Weights of a small GPT-style language model, trained from scratch on English Wikipedia.
Size: 15 layers, width 128, 2 heads of 64, MLP 256 tanh GELU, vocabulary 4311, 2.58M parameters.
Training: 85M tokens, 2595 steps.
Each number is 128 + 24 x the weight over its row's rms, rounded and kept within 0 to 255. Layers, rows and columns count from 0. The size above them is the row's rms in percent of the matrix's.

# layer 3 MLP down (transposed), 256x128, rms 0.103, rows 154-166, columns 0-127
size [ 91 107  85 115 100  79 107 104 103  83  98 101  95]
[[149 176 120 111 148 104 121 139 134 136 164 158 168 116 171 150 139  89 116 133 134  78 145 125 122 120 174 113  98 142 160 109 148 146 116 121 127 178 115 134 128 145 136 132 118 146 130 122  92 124 122  79 135 133  90 108  88 150 121 150 113 138  92  84 119 122 165 109 148 212 126 122 118 120 128 116 134 113 104 155  93 125 123 121 103 136 118  92 164 157  95  96 143 126 149 130 153 124 134 129 101 150 119 165 113 149 124 154  97 130 150 136  96 173 126 142 181 103 147 138 142  85 143 102 157 107 122 127]
 [100 165 113 123 161 139  62 123 111 108 132 140 148 146  85 135 105 131 152 181  98 126 137 140 110 111 143 164  92 104 169 115 114 131 136 106 145 101 178 159 118 101 143 110 136 129 130 156 138 142 129 104 155 151 146 105 151 153 140 109 110 114 126  96 134 157 157 144 179 108 166 112  91 138 137 114 161 162 116 123  80 106 132 111 146 142 121 158 125 123 150 182 125 151 135 133 104 137 128 114 166 131 119 135 138 118 151  86 181 144 151 139 136 138 147 114 142 163 133 117 137 164 112 107  64 149 128 100]
 [101 100 128 112 105 110  91  70 157 103 124 149 113 122 135 146 131 128  94  89 120  90  92  84 144 100 131 111 129 113 135 144 123 170 138 148  91 129 149 130  94 124 117 134 119 123  91 150 165 113 128 149  88 166 146 140 134 102 121 118 133 130 139 146 166 120 188  69 120 122 129 128  93 155 128 131 151 129 137 116 161 139 130 109 121 103 115  90 115 177 143  75  97 123 110 100 138  97 118 172 116 154 112 137 115 124 102 100 129 189  74 142 156 111 134 154 157 136 145 129 123 142 126 135 136 103 132 149]
 [159 145 101 138 124 173 125  66 148 119 141 109 144 135 111 131 148 138 128 128 117 140  76 106  81 146  94 131 152 131 121 133 151 110 145  92 156 131 147 136 133 134 102  93 158  83  99 101 147 158 159 146  89 137  77 121 149  98 148 124 104 168  77 149 162 116  88 130 151 125 119 172 148 102 146 111 125 114 112 135  88 136 142 107 114 160 158 105 140 141 159 131 147 140 115 109 138 119 156 105 159  98 101 141  98 110 158 148 155 154 132  84 160 115  88 113 127 118 114 157  91 119 135 108 129 134 149 107]
 [162 116 166  99 145 110 130 100 123 156 184  80  97 115 145 110 121 124 144 135 132 102 135 118 134 106 110 115 104 102 155 121 118 131 149 137 129 131 139 147 132 111 208 124 116 162 138  84  99 139 144 108 111 112 109 137 175 100  97 101 142 127 154 150 130 130 146 121 166  76 113 143 126 134 150 168 142  94 148 105  94 138 152 161 179 151 115 143 160  99 130 114  95  95 149 115 162 147 133 122 138 116 160 108 120 115  82  97 165 142 151 129 121 101 118  77 114 137 141 136 120  98 110 141 159 114 157 118]
 [128 116 159 122 130 182 189  96 111 137 150 104 181  90 103 142 142 111 110 107  72 137 113 104 129 127  68 179  86 129 138  66 114 114 162 121 130 100 165 160 143 128 145 118 123 145 115 132  92 130 151  95 113 161 142 124 138 130 125 130 152 121 143  96 119 158 144 120 122 102 165 141 107  94 110 136  92 142 115 156 146 144 113 131 131 119 119 123 136 134 116 132 103 146  93 116 147 107 135 115  83 150 127 127 102 143 145 142 113 143 117 138 145  96 123 136 126 153 158 104 121 170 147 112 116  71 177 119]
 [177 155 116  98  84  92  95 162 118 119 150  81 120  88 158  99 153 123 149 126 105  96 144 131 140 105 106 140 119 163  92 126 154 165  86 131  99  82 137 131 116 124 133  83 164 132 111 126 109 125 157  98 110 117 135 139 110 122 114 129 151 117 144  59 132 145 118 113 121 100 128 107 116 128 139 156 119  81 132 135 124 125 112 134 147 100 155 137 144 155 163 116 148 129  86 113 136  91 107 138 109 137  95 161 151 157 117 158 175 143 125 120  92 103  96 135 145 115 169 135 111 124 101 182 125 124 146 142]
 [108 166 162 202 119 112 108 117 136 109 141 148 140 113 136 129 126 134 125 158  58 163 129 133 139  97 125 132 108 105 129 138 132 138 162 174 104 114 124 111 156 101  96 127 126 109 146  95 157 115 160 143 109 110 139 163 103 102  99 146 151 113 125 159 174  88 137 130 158 133 154 120 107 123  83  96 106 154 132 114 121  76 153 146 114 111 150 163 140 123 137 102 131 104 112 137  71 160 134 129  88 113 107 102 119 156 137 127 177 114 122 161 146 105 149 147 135 137 157 124 124 112  98 145 112 171 137 129]
 [107 146 105 168 124 128 124 135 148 145 162 121 104 124 134 101 126 107 129 173 122 136  84  76 123 118  94 107 152 172 127  86 135 139 134 143  68  75 115 118 138 142 128 136 129 132 112 114 100 146 172 173 115  97 111 105 128 127 103 120 141 134 108 150 154  96 151 153 108 133 117 147 150  95 145 123  93  95 119  94  87 140 186 126 121 155 117 134 138 127 102 135 130 132 142 132 168 144 125 133 116 105 115 129 133 164 169 144 121 103  91 130 122 148 122 134 109 158  92  91  84 146  59 124 132 110 111 158]
 [ 96 121 152 123 123 135 110 129 112 110 174 135 159 114 103 124 142 143 113 108 105  91 129 148 120 122 132 133  87 110 125 130 130 123 159 174 120  93 108 185 134 138 125 127 159 109  90 128  84 100 102 179 141 110 101 111 151  88 144 108 123 123  87 138 134 127 132 129 123 104 184 118 125 170  95 174 115 104 145 126 157 134 164 140 127 136 125 113 162 194 109 118 162  88 134 132 175 130 146 105 121 119 109 130 126 138 120 137 165 126 146 125  99 128 127 134  84 135 129 114 106 159 109  95 176  71 144 123]
 [118 135 141 158 101 110 122 136 101 202 161 159 115  79 127 124  92 136 133 152 166 126 118 152 107  92 144 136 136 121 120 176 106 111 102 106 134 110 137 112 100 114 110 152 107 123  89 132 113 110 145 132 153 123 121 111 112 150 115 156 125 113 138 156 143 160 109 123 116  70 177 164 146 124 150  94 130 133 135  83  79 123  98 107 113 156 106  89 108  67 164 126 103 177 147 111 140 119 135 140  98 133 161  75 126 111 118 107 147 105 132 150 132 124 108 134 129 105 135 147 125  78 121 130 118 132 108 130]
 [163 130  96 121 121 113 142 149 180 137 151 119 101 100 147 114  86 124 104 106  84 162 120 167 108  89  92 119 115 102  99 158 110 134 128 150 129 144 144 107 150 170 138 145 107  84 106 160  99 153 127 141 146 134  95 154 144 119 117 127 106 113  92  78 169 116 136 137 135 111 166 179 136 141 125 132 114 109 145  77 173 153 175 138 142 131 100 129 128  91 133 139 151 100 128 177 156 113 134 139 126 124 120 121 124 139 105 137 159 134  81 124 137 124 163 135 138 131  91 104 142 112 141 100  92 124 166 109]
 [155 144 100 100 146 138 131 121 131 134  99  91 117 160 149 101 172 128 160 116 128 162 104 183  96 153 101 160  98 114 113 131 151  93 140 149 145 112  94 115 149 149 147 143 124 109 141 142 147 138 144 125 137  60 117 114 127 126 113 130 106  96  91  81 115  99 113 127 151 145 131 146 106 119 117 119 116 118 104 149 112 103 128 134 141 171 119 148 151 131  79 133 126 127 152 104 120 132 133  86 172 126  90 161  88 134  94 126 174 134  72  94 168 129 116 169 133 131 108 132 118 126 111 153 112 101 103 174]]
# layer 3 MLP up, 256x128, rms 0.14, rows 155-166, columns 0-127
size [ 99  88 101  95  83  98  96 108  99 105 111 100]
[[116 140 114 124 124 130 133 157 145 134 126 161 129  94  95 125  78 147  96 151 139 106 128 145 157 133 171 151 138 149 139 122 120 131 160 131  76 147 135 202 108 130 133 123 139 128 118 131 147  98 147 141 149 144 146 146 134 141  98 133 135 115 103 132 159 132 175 116 123 145 105  90 129 125 154 130 106 122 116 118 194 135 131 107 151 124  84  97 126  90 188 102  62  73 122 126 122 174 147 128 144 162 155 117  97 119 166 138  89  97 157  97 109 149 121 139 134 119 127 126 134 162 153 136 125 102 119 118]
 [180 126 106 136 156 141 131 117 140 125 152 122 107 150 135 126 127 132 106 134 111 125 151 133 156 166 151 148 123 123 160 141 133 119 103 150 134  96 146 149 155 151 143 107 124 144 108 160 122 110 120 153 141 130 143 140 120 136 103 150  95  95 102 149 158 134 150 106  92 140 124  98  91 152 161 120 144 135 184 105 122  87 120 106 138 197 105 151 143  96 154 125 127 105  95 115 102 153  90 137 109 102 119  89  76 103 116 167 151 174 137  86 128 191 134 114 144 158  95 166 121 117 100 115 100 109 114 102]
 [130 158 142 107  91 104 125 152 128 163 116 123 152 135 159 116 130 135 114 116 147 146 100 111 133 122 132 109 121 134 127 125 112 151  84 133 116 163 122 112 125 126  92 143 109 144 128 169 136 131 110 159 176 112 121 121 164 118 155 129  99 100 140 103 175 141 166 117 126 131 113 132 175 173 106 158  78 126 159 101 183 132 108  77 162 110 112 113 126 133 134  91 145 125 128  99 124 117 101 117 128 174 136 122 142  78 164  94  98 123 120 115 184 157 106  99 121 129 173 126 128 127  84 130 144 129  99 177]
 [113 136 114 126 121 110  78 120 125 124 137 129 118 162 103 104 145 127  84 159 103 107 148 110 162 165 173 134 125 108 121 123 107 110 182 123 130 122 135 147  89 121 111 129 139 154 144  99 111 126 120 168  89 119 134 153 109 107 124 120  85 135  84 118 153 140 124 169 180 122  79 140  95 158 126 153 119 154 138 104 135 130 142 162 118  79 113 136 137 120 114 128 117 157 123 160 152 158 125 156 156 155 190 143 107 114 151 121 140 105 158 137 145  91 164  87 164 126 141 117 172  99 138 134 146 153 118  90]
 [102 100 136 170 118 149 170 139 149 124 117 117 109 149  99  90  87 130 144  74 151 144 131 143 113 123 141 141  89 132 152 105 122 139 108 107  88 154 112 118 126 100 110 134 127 116 134 113 129 136 147 152 124 133 120 113 129 128 135 117 122 137  96 132 151 158 158 174 148 133  99 158 187 143 131 136 181 119  86 152 156 153 164 161  97 129 128 139 163 125  92 162  97 130  77 143  95 146 117 130 166  83 139 121 119 156 129 115 142 117 155 130 100 153 126 103 146 139 170 192 114 137 142  77 123 151 122 133]
 [166 117 131 100 110 146 132 162 130 105 135 170 130 156  92 120 131 200 112 128  94 117 151 129 131 118 155 141 165 120 145 140 104  90 122  92 137  94 117 121 106 110 159 116 128 159 143 144 124 121 190 129  83 109 134 133 107 156 187 147  95 152 116 127 146 138 123 106  99  88 125 137 122 120 123 127 168 139 106 117 137 137 140 110 127 132 163 140 108 126 111 136 131  87 101 131 124 144  92 140 106 134 149 134 127 119 151 141 130 133 108  91  78 114 105  74  79  71 159 115 161 162 125 107 154 112 141 150]
 [157  80  92 134 146  95 153  99 116 142 125 144 123 115 109  96 122 170 192 102 172 162 117 143 138 157 124 142 118  93 141  97 216 138 144 116 137 105  86 131 101 111 117 151 129 136 158 166 130 132 154 108 162 100  97 130  85 128 152  78 103 137 157 129 131 115 105 132 103 106 125 118 135 130 140 117 125  86 116 161 121 153 137  89 119 130 159  99 170 135 151 165 141 117 120 129 151  99 120 138 148 118 129 144 106 152  94 118 133 128 166 132 137 158 140 120 105 116 117 160 160 127 146 128 108 102 140 134]
 [142 109  92 127 159 135 148 171 148 125  67  81 126 125  92 110 134  91 157 155 119 150 134  61 107 166 116 165 137  66 135 132 146 145 120 118  85 109 170 137 131 135 136  81 129 123 130 127 173 139 157 116 102 192 129 138 132 112 156 136 121  93 163 109  99 127 149 133 103 132 106 150 102  87 145 118 122 142  72 133 141 113 139 111 148 150 153 153 110 129  61 137 170 134 137 138 151 132 119 130 148 123 122 122 133 106 139 148 141 108 119 110 138 141 109 127  93 134 120 127 153 135 128 132 143 128  92 132]
 [124 108 122 149 166 128 113 142 168 103 135  78 108 119  61 145 118 141 122 103 165 113 105 129 116 159 136 147 118 110  85 125 155 121 128  84 125 202 121 133  97 139  97 154 124 128 129 119 146 118 109 117 120 145 136 165 116 117  86 170 150 176  75 141 109 148 126 139 108 108 147 139 151 119  58 140 175 140 119 129 114 124 112  89 111 181 153 107 141 107 147 130 131 114 147  94  87 146  98 134 154 126 145 120 100 112 113 141 111 104 155 126 146 142 150 126 139 142 149 161 131 122 106 107 128 136 131 101]
 [123 182 128 125 116 150 160 141 110 153 123 145 129 175  96 146 148  97 107 138 127  98 126 190 110 145 147 159 152 116 111 143 109 108 134 108 119 103 100 129 117 138 107 118 147 105 150 100  85 109 100 139 158 117 123 147 149 109  79 117 175 123 156 127 146  89 161 152 111 158 140 160 149  86 140 121 130 134 106 105  97 136 115 134 124 175 127 101 149 168 131 132 119 149 125 189 160 146 155 114 135 144 139 103 129 138  56 126 160 147 145  96 158 113 111 140 141 142 122 117 120 120  86 149 120 116 139  85]
 [142  97  72 117 117 125 171 156 168  70 159 122 158 133 106 101 161 164 137 169 131 140 135 107 125 123 112  99 122 131 141  93  79 149 149 122  96 168 104 129 184 154 112 119 145  98 105  81 131  98 145 175 131 118 126 154  79 104 136 142 130  75 157 116 135 119 151 116 134 128  96 135 121 140 140 163 116 123 108 158 169 127 132 108 113 164 133 141 108 106 139 128 136 162 163 129  89 129 126 155 181 155 142  95 140 120 141 125 101 115 128 133  95 133 137 161 156 124 131 139 105 129 142 116 144 122 148 126]
 [136 109 105 139 137 104 135 136  99 163 126 111 155 106 142 122 106 160 143 114 121 137  97 191 139 123 155 134 152 130 105 153  91 140 154 108 111 188 128  98 162 153  97 121 106 122 120 113 155  80  93 162  65 112 173 152 138 127 124 125 101 121 138  93  84  96  98 122 119 129 131 132  83 111 128 152 107 130 166 146 128 143 174 130 110 140 113 153 123 114 122 139 112 163 139 111  98 139 144 105 110 140 122 110  89 133 111 151 132 115 132 130 109 179 152 131  89  84 121 136  91 177 105 119 162 126 124 123]]